From a checkpoint of a small transformer trained on Wikipedia.
Size: width 128, 2 heads of 64 (1 for keys and values), MLP 512 tanh GELU, vocabulary 2048, 2.21M parameters.
Architecture: biases, tied embeddings.
Each number is 128 + 24 x the weight over its row's rms, rounded and kept within 0 to 255. Layers, rows and columns count from 0. Numbers have three digits each. The size before them is the row's rms in percent of the matrix's.

# layer 5 MLP down (transposed), 512x128, rms 0.0682, rows 357-463, columns 64-127
094:140107136102114119128136132139128162105137138105133117091101170160146104149106152153168115084131157118154094101076105139109122126142134142160141092137155126159076080139175143133118164080094152
093:124140111157113163131083086142079125148135120103099174147125147100088115164186132086120109110116121145126104137105111112118109137125137143131141144120122109134125132149141102158134150136171123
102:149125086162121120125113137113139161087124128149167122133114145130169139149138101140112151165103107145194110090111120161143108121095134122131108148151182114083091092123098111172097142153148122
111:133125098141144107117128147106185106120141104133125146100130118158156150158133109101130111102157074136119116123106091142106128096109118155145108105133112100139156102173146130141110118139185067
092:079145110143180110119112164158120116142130116137107127141097087100177123128129134100156122113152164122106122146119130134100162140104084142131118132114128152123153119166170117118118161131150142
102:102119142143131098127102090075137136163125115146140132136131134121078072141149140125130125144123126132187113120108146109146120109068135092112142096106124100139098128151138078124151193114103113
095:156155152097142180177130192105134099108114181129138089116122175110128115127147137132153172140157104135130107179120147147122129169138144121113129135099126088134153108120122114163114116099136140
087:106150115103130120094138146141113111160136151139139043130111182138163130095110141176146137089161136118157097099140153140110131150139149138141141120112116089135099131134130148131147128112124155
105:128113137181105124111132082133109101130158132141117100158087132080140105087105111121127173158092107138161153124105129107156147130126123134125150101134153121177131125129129130131092124142135146
107:146157138107137152158109123096128106125143139116143109165140137124128110129130087171149119103075110118125118124108139185118109150117171132164113118131119151120118117152101151136139108154131160
111:141090110114123153118140149161134162100108162141094135118132169118112114151144153118132095123155119146162136101180126116141156069127126148109149135135103123110136106129109136156153110140139136
121:157136104104131158140130122131144141140099124155136134120158187175086092120119144135121129104157066130188120081166104122093158133116151130151116132128170109148114116070152113138108132148130166
099:153103149095093104108133145135114085110152150125112143093157152125151130133143121117104141130182093132131135147150118117097127106106110134172093122172146183116143114136128147142098145130141125
081:160125178142079095169178172106118177129133097108102093098127132113146118144117114124116106102132119116151092152100141151123111107107135125110145188102147124114112146147131079114150140124120109
101:141077155088117132159122073106124099100116115146133142146174142142160113136136136171121107104085125144107120168113130082099129101125146140129105130125156121147141144131137145147133125136139114
107:160119145112178102162098159154194154133127149118103166130172122156102081143128158151092144104140121145155095121138123125111153112110124130134139137134116072120090121091136120097131114118114086
092:102121146113163157138140120119137119100095146109113160113126120116177166120154130142142110140161146154117068119113128163148145154185159093134086149113139107133181110132124113136120099073093094
094:148120163076146132155120145116134119141130135117082141134153123128103159130129110133133115150121165169118179163159160107122087112116154134142118099133141148163189140129151124084123142149153137
088:088155142145095147133147163110127128106118120121135110131112141165119130096104118143167125104126124091093129151080178106129082098161118146131123106108109113134143133101097081131127136140128119
103:134118103146108132102162147138105098137112151138113155133124140091121151141110115133113109126110107105143157132104165175137131069118146109185109101150114092118120128104089195137131112140119165
108:107140090161135152160144156108114135140138140134177116100152144101111140119155131161123120167177149162158116132139133099129121112092131170178152112115142127113125087165131114102141120129165145
104:153125137128167122148139114124119164090109105134112152138107144195140152092127171153169126127145097135138139134117152128092097157144160125191108103129163145122174152135146133118085119083139118
087:083128125126086142147095080118106106105149105144139110114105165125104114132153124158050165151109100099124156109133136131112114115133112140108130134104106097111143142160089162126116106171113100
110:159112128111075094153116107115135092125101136109113152121101140168141146118097166150129136111094144102109119186119116124167130129128122120141120153133136153087115122152089151125128090131147131
077:121143115184101139136148095105113128140120111131133165132099134131146078135139142081139154144136134131128120094091096174124140111131152083146136096126137110134092107075135128173090149152169141
092:103169150128092134129128092151138134116125106131139107138136133190109103107131103153080167120135088146094135128156153127138156132135127115107081145119085116113118179103134097096129115113075179
094:189163131148101131114128108157141121096123091120122077157116111143142123124107124140140093129155146168153126144148183136149100114116122111081113153124147099154154113091126129129103108099142146
113:109152111112168139123130114148165155136119125124139148124136086091169076155155121158147132117152136107132128122077176150114122089131086142091188169122115113092144158151149138121155126170119108
109:129160128167091148142090156137101116183123122126145141149128106125122154104132152082165133101124154135142102115112138129080122124130108104133178118091138134120129159110141110133178151172097128
112:152100130113133092097128150119152102115123081125144145120116066100115141129086124093124117142163071132116119062149136133099162151090158165112125107090168143140180121139115110141129117114133116
085:082151127134128129155135098128166175135187115131122092116136114143105114115099104112151147156117093123072136150195106144115144150104099128111102111155120122160166149135107111112172111134112168
088:083162093180103131120156096160179164131147156128110101103150147164068148110118146131084122083093117151113146111114098083113132129131113136121075172143111124131118140087113149130142113152116161
103:196109099170155138091122151145086158125123123123113111116122109119117116111148089108147100169076098096147114144125131122140130087103155137162157130126118176129133136120126144110136127090085147
087:145154096141119133157123156125121205169184149145119119152091118123126097107119163147143102125166103151114136107128132153123087117127130122160145085115148124131151127149121136147131139101138151
108:142142136148160130125134130087183173074119147168118137122141147150077162143129107154163162127110101098151138178115126094155121102127145113129120124110114149088102119109112153117137117134155115
096:117159135117173118144141104123117114147158126112149120119119175175141116139141148089121097107129158127120065135117152136126118126112132100112112117089131125138156108146112098162120128098122165
099:151100181102109190078112129100110120073134127123172103110145144150117107124085133108136141115104124154144156108098125177121114136116109169174109091136133146117117101176160137130118123148151157
082:129090106126102129140131140124142131114109100134143142068142127130126095164096126095131098086117129093139126113129133157118064123116161155129160144134169126156156130130170110120139145138126093
098:175155129137164129131117087119157118149121116112146115129118197130125123193178088127153154120101123162150143074164110158133135136119126115103095149098094123127145140120142144112133153110111139
111:117161104128154120116118126169137130128125135120134145134125116109141108135107168143178145105161116102163102155120120105146166079092136128122108144086177090110111145135105139147120110167108124
088:107095153122082111096102091097126098101134098132115164147100130140089158105164122140139145098124137136128070107137087139121148166115134109123144179137159149107110117107118108134146113137156076
092:168107137133103092165143129079127136141120142108115111097113129164175186147086097156132139169147136093145099145126120173145165125123115127119074100118136129084109133143104137097128154081103121
102:112094147133139132089140127150164125110138112162098091107106111129105122112125145121104114106128088117141160115137108134125148104147124178085158124123153141124154128078114102074115134149150112
094:138128148145127150160147135141123126130154167128123095152094127128148184135125149132155148176147123100159081102153134164128113111114101127110153113146120155101097121141168129115156160131094124
091:200129149096172184111123142116105098071123124155150138133140127126114141142146116113141113133160142123169089128139195131118123168161124124113112137116147121081151180139134155123145109121140098
101:138079130143123172116143144145129098122128131119131158161131126147166130099102125137143138139099175176068175125136145103098142110102127107142108103122095179083165123123159137137122109118158138
091:095131127116128145151122102157120107119121096127091111122135119154099134120100113135149134162140106134134130100131087089130118134102151122141126129130073122141161118108134087137121098131126171
117:172127148136129109123128158132133123125102120120113113128141140114134132145166138162131119126133123125190160163128132174124092127102168090131141122158115166113131131139141104095067137162143133
105:173113117118159088140143096084153149110111122148129130138118160177128150099149157176125129195121103149145150101139105143083150085100117116145129125109112117117095079130112128143079161115122087
105:110139105137125108088149146152135109108144100140114127133147108136074154119144140106114137178117131124146123124121135119124142102111113143128118145108100161155156111186083126137138173147146153
099:143138149143119073120141160150136158145121102141110131153134125150089151129070122137114081099148133111127106120069143119086124099134150142135153155124155123141134158107163144150134138103114105
094:172113108101117145143115152118091114168133134118107097143181142116145147163137155132141133122149146168114076131148139143172113153095138079111149146129156140170114126149131101108159100131153137
098:116126126159145129157141114116146110139102152172126155072092115160135111146131127116175123135119189150128100123129139119175166157131133141136121106134150129144166080094135105112092143121135156
094:144109117150121130135101135070125129097145185123114130107083108127168121137113147148107121107077147109109122183123153142155102166126084144160131098123120140126134096111126166146108142142169115
111:142162144135110135124169132138124144143120074165087153144108094119148130138079169133127171129114133166123134157151125098129141138115132142146138156128164137178134114139167138099115137176124098
103:152137158129100138132101128170142160092150116155123129127110130124108140161111149130136143138121084160131078124127177149134145129125158093173161128162115084104145111121190103130139133092117139
112:096120157178114115157124138101131116166147130116146081110153123113152109103135149145096134115109142102156043115138156063126134107097089106115114157115158119138106129120108149165171118145164123
108:123136084108111127105074158119123135176130108150114103170127137156103105077132115113133119092126113124176124110131100149105155168167110094140154140122146121095124157135131120161112111103152134
086:118104127118143134098164151132169112159107060128140150120149120138116152134103128130129133104125126106143110130120165136124121143149155121121134115118104140116181128141151155146123108107094125
093:145122145171119108095113149118112071173165123141137070105131114155103132080102144126126118127144113125159163164138115112110115125093120142119112120092103076091126124140146118127127139181130090
092:091172135130116155136140163117132086106099110108089114108112121150122132108080127105126139111140169119132127131127095112159147159124117133132099166133098146153097145080114134105123139143118160
099:117126094137172091097146141098133147127126136149167135111178107144123177145109112138138136108123139118181168125131122120169121118140137104120154150106105099165128132152121166147107083123100108
098:152142104106137172132144105177110105130092139132160100148096171129139140107118149133141101141145103112115098133151142163151113158165110110120091104124099138090141117147100139103097128124071167
108:154139133117116143139127115127126171131124163103171095135132159142131115119155120109131119151124156143129132125096121158114112146134150148120112139117113127125080129147073140155149142091136112
094:086113136098129127132148138103114102137097128132129120117156080116121111101087123142118148162154092127122128146089155102110131173066129073140119180176101135138109109124163126126132123104102165
089:118152126106091119175158140109122177121121159123124130125081126178113128189097139153173141106094075145072092097142100128150108105124122099136154149149090143132137116136123101097098090112112165
097:134077134136125146125117136151118135139097116150136121137152117168141103139133095125134146153153108192139096114160122135170107156158143132089148136131148126171131117102154104112122126101084111
100:164127122121123163132110149124119090141128135172127120124139129147160159085140126149129124176117151164109118141128116132095132111123143086119125149110150112108121133079178153143118146142129151
096:104150147113120128109132169141101145114167123104119148112136114116181132138159188130162140117127114121116137109135135145163142163160122179116110148091092151143103140177202133110127174142160140
099:116124161143128118149123131111112142130133135180089124138155117139101133163105101149109147118141120121144114106124107102149109121113165132133101130099134122115114112114129137104157128155157135
075:144109105110122171121157133103121197135136143129107151103130099101162096168138153160127159142125133099139112160177158146135124137108103168121154148087113164111119138179157141153117163125113181
083:124148137132119118134153172039138133164086129125082132151109096144139141158143168128130158122122134126125120143134140107115121120120091145112128122154135146141133113167138104134104151160158124
100:123100096111106167121079127099107131136106138132112132105189171105104146150159142129169163111095125147173118146137121105152136110127134103131144125115132135139118135156160128095183116093118150
105:124128163090132178151104144123142117148167133121153129112166157098140135105132151100169063099152165149149138186110138158117111095146156147112105116150157126126136115154152136149161092089143129
117:165140137102141128140086134110097136151131146142103096172167152147136128164085116087148102142085166100141116085115151142116087113107122145095155168133106109146088119083153128130130117128111147
100:145164150131141142146138128115120138092172128144092084105153135166128118132139134106076021163109156124106150120159102136108078110113122150104109145139107129103120129105104154100166123131114150
101:149084153109130093103111134161148156113090124143124138162159104139067114147115133115125119125081107140197155137141107110124102118105136114123102082112167113155158129113113150130144117124105133
096:127133151120124146144136120146143199111109117138113108110113117140117119121161147191127141126141155106125142114120105116143102133102142104128123132107107130118128165109117124176123153139137169
087:150136080092156109134148151113135116140171095117119129170143152099134108118160141136139133090137144131164126109133118121118088129134122107116146133162150096130129129154156120087130161114157138
100:113124143113120133125128130177126132090163129145148124097143099116125130097118091119089117099096096109146136117149097138096096116114096134076140148135141110121156156158066153134138153118110140
092:093187137142106107143178105174146188101159079145140126131127110138136129112130160154130111123137104110117163127122121121162169097147140128075146134085111165166136151106111123127187111104138126
096:087133152156140102117131135091147142135163087151138100125105107115129106105142145176148151171108048092148153139140118116140112153134165124117112149157124127113146167122101138106087125128117148
096:112159141130139161141115181162089156125166172161144120145138094140197142112126114120162141160170120147094148117114170116114146144106106111101112122152153136114108142138115134083163133111130165
110:157158099122099114110144128107133104111092127149094107160083087120114159119108115134159164098116150073109104151165134097139127136131108160128121119084142084128112130145118121088098139139158129
089:156092110096130110139147111114129156137151145099108124149143143150136144136116181114121106157114110161111082131170147170162104145124118120143081116166139138127122131163118154130090102115102154
100:142067118131145123124141146098131129170146132124144109122138126139124132126107129105113158164119113128107145146144069143129143093170116126131156158165131169120140140182133107103114103185141171
107:142150157098110105146132168122158110125127108167143118124120129151108113107129094131143103110142142173089068117169095120130176153155119132141144099162108103133110149151160108156113117124162123
094:133122139151099169124162094108112141093185130156157114109176148108111178084142173131112115165155170135160128138109153125120152125094108144107137089154114079141141143116170147149097107160131124
082:160094140161131117058187121155118119113118127165095097140105140130129138108131136129108167137145131102129116134155091132122095126117138097123082114160142139128164172148143132099145123151130168
098:107169146134100117124123122099104125120124125095101115144093106151108115150172128145189146143149134151146150105128136124092095111139199139157116093111124128103112147062146153151116154074122127
104:099170152092139153162126111141115168149099172129164116155156147185092159165071144133103101114131145087123116142133149120175124083132155146145156110142172116160123116134107124083139114090131131
095:123156170125088112112098150100131116123120117137098123103088142097102133083133135118156121116110109126118108165085139132123154079074142087138146128120080076113147147153143084131124148081103115
098:129109130096161136100130147194121103115136157126165130104138167129158099122120161128159153150138160162125115139099152149146137060130102089110103113144143143120106166125113142133158105092139132
109:175168149117141174139124142100102146156112156150175113113126123189099103151179115145120107137121129108164118122096149104156129125105133116153107097076132121105117099106097107153180131093127123
104:091133136093093120181143118143157093169117160078128130129145092148125132101189151139157145106118136128125108133150124130163133144105133157122132155151122084114118104151133125115127147131172130
109:136175144087174139158113114146066143102130149153144150130122148111127130131082124119106145142149139151128128106120124105085132157108123113119103081154131164125168102146121149102113182093112111
096:161112134106164112113126111134089070119134106128157110138118133117097095135091133160110131117099115139173087127115108129143124142112116152110143153170154109116092165144086152160115105139169137
115:115148087095116143121161148165122106166114128144151164112120166118141110189105155136119089112136115101131133113173106166129158110117128089125137112117115151137117084127141107102167091121145095
104:114142125126152118133108134154126105150108137119131157160120124137142118147059133105085086153120161139134131120155108142142152152193129143060170127116138183144114166145132115130131159106090139
094:123102092147117122107091113131129126146101160085115133139122154091136118144147128130106130118124142137080137108134152144150129162124137140167143164116119128132118073114156143134115185146189158
089:103123124133088113092111100112145085128114097122151132101126137132153141119128126178127125132111134127113128117124124153114143107132135076163136150113164098118146115128141155132125095146139138
082:123113119140147108162113109124189156096141088113113097128120140112108114103143130163112131116107157156120133114142111104110182086101159092110113086126127125094083113143143109142079067115120127
097:168092130181107138115109154094108087125108141149149132146125196123080117131149124151133160151134151141140116154136140100160130149095116146118126163157107140127092091144062118140088143159163117
097:110099129085129134144139108141143100162143143110134133094091110160132137107143169093126131117125183165102103120159091164135140127157135149138051128113136132107094143134137092139135120097119113
107:127174140139097136140122126193112082157132104088160149107100134110153111120127163142128130157161142138120123097131157142114113134124125078111147120156106141100106119116157153096084139118158178
111:165155142140115125145147084153129126166135185134152136120140092146156149138178109160113158114121103133158133103118150100104131178132131135142148113131116120082139155152104142127148127078116141
103:164089171138129089170113101119119107110100132090128124142141146152066117102128120150129101095131111102163104124093093118125140117119178088135132107130124174118122124077112141151109132123084146
# layer 5 MLP up, 512x128, rms 0.0683, rows 358-464, columns 64-127
102:127159133110104129151117161134160131099144110127153106155111106107116141097122073108124112099162115091150123104109109086130119123103130133136131169134175171102141117135130183147106151106146084
108:142081125044136122114159119152134094158135117144089117112132109130104121090158145123094113149152133161101137177168137107119130150089169114142149143135119110121150147131128140110078099133128131
100:135123148150130152084183121115151092125164170171126154145125109095137101128107119093128093097104159157113121140090147130112128134090103126107088119138126108138139111095097089123117152133123124
093:182119076115133146153098108113103100115095127161130126130144181133124137121128134156119124119128119107119140112175100150184101124132110145140131110120155091161144088106077113167096140102150119
107:141101131109086098128110143161143081134142126094136140161180113057146112070131128113097127124117110142153119162139124148164085169170131097125120123134127172102113114089106147175114166094160148
096:114138138119136131091149133161126092113132097139142155123148107154134148173103127108139077124126166110096134172140172120138165107151132105162133154121134139160102128141135094145188125121111129
100:131057148147159119151165118105131114065158138098111181086148121128144134119107092108138117165120139151129154120129100142125140104134100158115147083144148114143147114117146168170131141133112159
109:114138104125129110116095145133125136120114159116163152116156127176115084098110103122112119109107137146073146105152133097151100075093133132075121143114163135152120142073167133112095114135132101
093:153132144107137127144106147144148138148109112166122155133140134147096117132129164113102123180144134174112107158115135151139121166096075064117126104110148095135133102089161145127111146165136145
119:118115148127124145123148121161143159183202082156135158149120120120118153079146121119105112142125148124154124126113137160092088157115109105104130137099120135102125154145073110162130175167156075
123:135132122143100111131150104085140108081128153138129096143095181087112143163121167137095127125104170157088072081085093155126129152143129137168128169144098142114137140133096147136144165122130163
101:153174112180148151121121108104167133085176144119130156121110119123155111144139156109119113112115107151109098131100125131157143118079147138110119136079097151092157101158107102156113184109101155
105:144133090151115187124125102107116107143121135130119138107124159133160130153142106152135175156133102127067172103116117131134181144107115104134127095102104086119115093111106135143109118145095122
099:103118134136083111139105128145107129187114102093109130122131101118128151125084141096133153137204086140143176108130114137164092159155093097162172096112135157133112125098148123105114118163105144
104:099113105126085088119140122099111082155140133148125121119179134130145168066135099121106151148104104099101155125099087143146134163103173100135090105102124145155140179135150131125130123175161103
086:095129119118100112119104076108127155136128131153123154131152136102146118105117142101147195101105119115167154113096113099109107161102126151161123104151132150112081153113099127130098125125093166
098:115145126190125115148146155149103120144145141137143163134103105142143132129098129100139117117152138080142127166066134120157157107145128109157152142121137107107100114095121087103108106119164138
086:134154095136113114122114130170118115113119140141148142155104138136129156130143141110133150147159119104114199106115141170136084142137119145144124113105145127152113098081173137103133107147146138
100:144116117120135141128125104089135144138180138132153168135163119114145139139167149107136145127138092116137136103163109144100143131121113151093134151141143147129135076129156133113069128164168104
108:143097157135105195105154123118175117130151143146110136139142125100156131096164120099125112094172056119111130119138157153105130130110120129134106096144102130116161156116138142139164149115118124
102:119147125138108127157126102103125103130139149109130121119131121138142105131127137114093125103101158158139125197095194112110110119126103154116105110116090185109138107131068094161105094140137128
099:136155110163151147130101127088129138077145188160093117120102090120157114153144115110099110122115176109117140141129184146121134134122124161141097170176128141172090088164142109140144124126149108
112:159129109146152133081175148141091154160155134138124114134172099133081147163148116103110117128161126128136151107147134115112069138128145140127102100139123137161082128092103109107131114152111121
088:132094114112121135140103141152143128122138121119119089125092134117098159136102151140150110135148145123137122125173120056136113177142152159097123152146118141157132171170087111176126080132145139
096:092097148107101130104138134078141160128128133094119176132133139136095119116123089107144108101178155119126117105159109076105105143084115114113130130080127129157143134124089158140126110106140171
098:088116119126145149120150159141118132114128131091140155124120122113154143119119109160133116106097127143135155134126086087118125134113158152135121128131126136086097156120122131125109124121101090
107:113164113127101103163160124126162072140098085121127197192127099145104121167164128100108155154094113135115131135130110130120148126093099156132172145125128124101111158138110164154137158167124119
112:114153151091123199103150108091148120082147134145089107107152128122165103124104120118099087136126137128137148104127136127146110092120139125135108126164143107148168122156107133159130123147164109
105:124112116122135125093168113140151122125157130108084135096121098093149139141149137136156094115144159134150117104174163127118147123121138092115126153097132131108122096149119174151139189179105087
093:144112166082117165129130130111177158168143124110145111109121116154102151131113144159083112167136117145111131125106140119088085154133144095109130200156152137115133130117155118152180142138147140
090:088157134146163078110155136118145089104107136109143091121112106147118115102113129125145133138143102149120119084129148123122095170133130164124125119122153143120146140127119152095140148139110105
104:103082137141129144133146160074161159114141108147121133110113133146137167133149160109147115077101106124145131121149133090109108092124114091166109094071106111145167109154103122141158141152144145
091:151122108141087167110111158137111118125070115109086122113110079130112132130105068156131143142114081100178134121166103114130098137140132134103140145109102110116122099131112163171166099158134162
099:159129112182107105123158121157076122155161146094107124141137158142112095096115133137118111120119158111094127129148141169170147120094109115163101178119127160133122127155124126130146108091155143
096:130132081128122124173099088092150146124123140098130125114079127157123105149122098112116152146146130111144161119134143119145161119153168121153142156161182138091133140102137108158130110143120170
096:147121162141113114158136129142168145101108111114131128131068136138149105121144181100090137140145099124119114118136108124152124161102117160134147108125163166111128162149130069124092141098123113
089:118147119121127100166142136151108135160149182093110088180108185181126142113147127173144143148164098134131166133133125137151153088137157096167142105133087094114093148139125142126108124154131112
101:104125123144142142129123147085129160068134098096120163129124116136149148123106166160141119139106112133161124193123117098147112145085147152161203119182159107133136123134146153104142145109156133
106:169068139122132171124135139136147131145093124124095119094151115118121109141098149109109133121109126168127116098146066137104114175126114105147139118137128110135143093162124117139115127103143063
102:112145145138150185137151142140120156108135160088122133120171115133148122155102159133125117141144106092132180166159166135133136068087123141154145113106139135102136111158151126161131143111132143
090:090085097121121142119112130144128118136126143136125125125150083111164119123123161101103144118103142137123142121117116101146135083113132158123121119141099108157144115138147134132089144162165104
090:162151106138092110161156135143136090120172125116076116135098119145111102125134152100097124135087114105146135155130150181104086100135113131167126125126133126125110140089163128146115146109109123
097:174123137115109167148124163150110120130098096134120119072133113092091104112072090153101155124117110139145139132117146105146091081100113151113136133109182148110139142167144143127095122144135129
099:113125114098164095089147122129170164162128125187116126128145111156138142067136104132126164166124132114117175112105076128152145097110138108132119112133114088152098114144123147118105136151115175
099:159142151145122139142165124102130117090153073155112148091134123096096100142128111137173101112116154100104091140130111131102087127141104165127120140110158142151104145125122104161126116086164132
091:186153125152149158088099119123096184146135099151128150143120114127166140139106154107097106112097150139132135125170140144166180149115106123138099148153122143162116099132145115135141124139112152
114:124150119135158122113143130128129127075152119119134162111137168112114143115164112116136167152156152139146121089147123159133096114108121132113141150147123088164106127112120132177074146124122112
111:166128105115054140087124159126137095134130155096098146122158124096114118148062126125126160134112153178102137145149126085102106143084131100151137138137169114112167102151088099102133113165166150
116:134121097157114162127134153102107173141122148161114152141148100085121131133129101122106145154119119122129162139184089165156129166172115161109142132113127127141163116128136086128109076075136109
095:171154098100142135118164113068122132069138139181112110095134108098124097111131119085119142140129111132176134167142104124164115133173133131117067132111126149148103114123172173106126131072142153
094:134170131147144107114099100131169110126130142152050179135146095110102097147112127137122137144079112091142132123117115157097150140117175100134120093156125140082125116103069137137113104128155145
103:158100095189106130112126125136099148129169138150141093171123163136109130140158125136101120092142166110150134124125113096092109117153137149135124165155135152101126173112112101147134146122103166
097:117117125099118139113162150174150114126134077123102121122131107104106157115158118117099087162135118133141133066144080104129138107115121122135129080124141149110147144101142103089124136106140136
114:105138154094158129165105152111089124131143118106145135121146137102094111106199113136138144134089154155115145160108169171151084112091070114132158138125108123127123128168151132114092129150150148
097:170090171095152134114149116073116110120127147092114138123139151128137122111154195102125138094138174132142128117124110126120127192117107091142093095136168135124139140104140125129108137105139119
107:147139135124101062139162125118112141106149112147105110108170145120109159145137150124090112167104124107145102139134152120163097165143168124135153163155139112151103139141078124109155117122116145
111:124158138149141145179132109163119187094161115159158127133116141105126126137157206128139116099135144097128115113109151117153108103144103131119130135146167123133153129143121118111132110090144095
096:164179113125146125163124158150118138136105148145152119145104156146128111125119118150106130159147112140119141093083103082115087092112161135139153117135139104081125136145102124105119141181144110
099:150105110070177133130147097096105136135151108128143127177099146114126123166160166130144147110133137149130125087129140137137141132157133118153125110086090168094084115106126138132142160149139112
084:129062150090121122151126124085130114117149137122123181119124126130142129135112167156137117132159147106122086118130118082158112111120171115130144098094124130080117086139122129134108116179107124
090:098144182091101107107155158091112126140108094137091130130149104150157136099130146118118163142163154121121147105128104128158147146111163125108135152092146127132134138139115107079132121128136137
095:151139145160143124083104144128180121141172152113152156137138096132116145116089085085124142122128123077107142118180164104146141069114159107102139148158140094143122146144114126133133108131164153
115:186114147115060097117149157118184101137112089100123144114077124121131143128130076118119140124113108057113147146129122137132120107111160150154138114170156168080163145118127156161092137096118122
099:121133116150145082120101111127095090106158154123120106118130135113136143145121156120141123094081145105104106132165122147108137125131101164101136121101136118110129104148116103133136151157133103
099:138136122159113126105107141105184125147117079102167113148118118133160134118138103125128121153135166128141147174113139136117096138119148142090131090118141108129109108125136125127120194151163145
099:142163123114164162103107131128170176099185107135121123134147078120101122120112159147126115094073172131131150136147157122139151085145147124099088133174092165127159114140101135148120127105161123
095:148101132132126145150120121165153135120145143090136164131124110109110132131140163161136128123115105099144120158148111133167122138124142167092112132118130112168146091123106122152113124094197164
103:156135106152164132140122125154145157116094171117123183112084105122132110133078103122120101107137125100157144112149141111117145139102140106140134062184147158094181107155085126138115095140109150
104:170116132134159079141115121136109151121114127161074151151148086132120062122112127120145139098140102101103133113119130136121110176157138100126124123094107129142108153100097126171088131157122151
081:139109219136098090143117112137113129113149122145164149159129194155096154107120103175121098118157105146159111111097155115167184142167139127146141137140141113132147147102127149152128076148154122
100:102108120127125136115118148185133126138163140159171123116170192106127150098114095122146121088113090088118138130128145153150155131133153123096146120133154153112088107115104127122134128092126158
097:159129180135116144148140183126145104090159136123115111120116133106118103083128061161153158161146139143142155122116142116120087157100127140112172146170087131104100113139085127158078133134161143
102:142115109113078134117102199116107099160119114138114124103180124134107079149139114110156121156089148152131122110108113119092136151133136143137161108119113110101119087146141142133143118103160090
127:153152124079125071138118110162163134103131131135123143156087132074126106140146136122142163137095146129130151108105147101082152159134142110148114124120110076122136120156143146109173142169157096
097:096087143163140131116122100131132120137152161151154149163195102130103155138101114131148124187123131121105085121149113198107102120126186102114107139114109110113129104176118138116140097121112121
111:152140178112132124161127112156152155131102112127126179147120161157117101127121110135138140145115141145108124111137154127148148116110117144120140122171144127155120143155118100099130142149128137
105:103134103134138165128114104091163137117164147084074151144128134095098105097134145140161155112132103151126154087142104125141144124125090162161159098109178143131166118136116134154154147139106095
101:115132131184126150149122074139130158126098180136146157099125105150103187126142129133118161118108143119095134120129136166140162128116100118115116079101160136097103141119105120130139137124117090
098:071146119153117102160134137107126149151132117120150135133126126179168129100148143099091140087143125139092091124182121143102158107126133128066152116134175104147098095084120119145151136110127123
101:184140120089135152138174120113114131139120082117149147179114139125133166156149105087114113124126110165149138149128156113114111117138111136103122076111115147110124074126114102152125090142104108
092:124123120142147128165152130134170121156168145120136138140166113102101127150138146096098101137098110123095137137151123124098103156139137122096124134146186181083103118163128134094113156118138149
094:167107144137132122121152102105201124134104154148108171125133138174076139115123139121128102180150102128117117120141120149146133130129141104144086099101118163157150142126178115107111140113116123
109:136117112136146145122161128110086086100119121119127143149103127131162138120127122119123115112146142157131112152161112155104097130137120128116137138148157142084071101136115057175157106127106134
088:108120137155130164146111171163131113141100133143108122080138148113080140104153155126138123142129108128196193138133106107114141110160119095147148130119111146106143139107149130127136146117142127
111:060140155172127126149113127136163162141077146125106159123136170153136105126123178149100139152125142099128149127111175089096128156106110128092130127119113102178133118096151138127127156110152072
111:178147136124150120115143128158125156144094162096112180117159098173160144173142115117148103094123122129150130114137150110132125165147130136114121137148110148132140119121163136132147144101159113
098:124103094111089148128085120123088136160087132138120144137163138127106108122147130132134139126097133138143138150174113114140167125098136109142151168096133148147080080146146113086134102170074064
087:084152140145135163131189152136153158144102105106150134110135114166162104165111138125091103100117159121101131162135134149117160134106123125121181127138150141142113111107145137111108107125125109
101:090109136135159084081119143143090115095139126121161117130165142093152117098121136141086109123105111151138118117121129088126130120155114136117115099157126140093155104108084170106094112108116177
103:115125163134107084117133125136142091084153108115137137113142084097148129148138084125104122152084116111098103133145162129149117172072121135076126164163113169129144149134104114179104120134185115
094:137131142140132095105109139153116078168126101126141119141158138116154096146148097099100043174124139118129141109159102152089120110133146115108125163132144154130172135107136144107141087138123126
099:141134152145079122133158146100121114151123106122132086121098136102132150114129074164101102144132113158120119127172149097132130159091093120145115157138120158123108114113121144131122160122160144
114:115106116113142071111092121162091128130145101108102125100108107149160124074132102186131171139110136063097120148158126137093156125152137112131134146118155145060110146119139102090128157129146116
100:093103146100158118147103085127113097120167067170129173111110142168066142119165142134102132100113122126119096119123134134092166153136103122137070138147129122130140112150151148105138132136146100
101:128104105135142175104130180109191154167094120105088135107145057117152111155160121140135159116159118126136122112142136155115117145096139112105150154123095119089094122148153107131133130150154149
098:090158113130105152119142088140111208091152139121108147104102136167149105096187115136101129107130085157139126139111078116103132117130142099146124110155118155139136121108138122142123161143146084
110:109151113132100101154114138093135136161139117122137151120167145136137110152157153155119122154118149137102135137113153101128134149177143139108122133160141098108129131096150125123123170144120116
101:132143109099101147145124201097134105177144111106126108126142124100135154144156143129116155122100137117096154120133113135144103155106117150158141148095130137176129127091122112137132096116120138
105:162138180140099153104142139145160110106109117132131140117107136130109145110111127141098151043165144146171118153127132104119104132160075130115123111105182145095073108141176110134110153135148103
085:138177107127131128096091177127153110162129177133125145120139141107114101127090096137123169101149128105138139176165104132123099164145134144133116113105151146163131100096123116092143155094159121
091:153160157123100146108101130156093130177164145096148100108137119165135117101126120090089122076139140131106132125114095148108152187146115122127154133150096132131146124141126114113145147111143125
099:094136072123130162168123102132138147135118115159119143095150108120134114123132117147096110119117104163128145124157118107138102118177131100138156091118097130137140090137127087141177103103087117
107:120185126181091147120107123100117121087125093148129192106139135117117149125097089160106096125105105122149112181086145126130135097105113137141179152115138105143147114095136148120127161139166125
101:113151126128122161101132137122148111209169142124129125128158134119162086124122154098094091146100164101147137158157129122117132093131143142104105161141141118139137100128144100101151144112105103
101:122126190090127101107167117141124152070141089111107088134111137130103081140098124113107102148102128103084155142178142124145112111100150136112159124165150166164126088095163138098094117136120116
100:121114108170075189153103145129151135161121147120118112072095138135124098127164159137135161101157160101129140101114138153144127133132085121143157109124121121091145112148093146114146136131160106
103:142102136115128146158136149175132147159138117110138139127125080115152108112124151125115110100113124130112162097147157126128145156125098137166138113144120095170122111097160101132107144109114110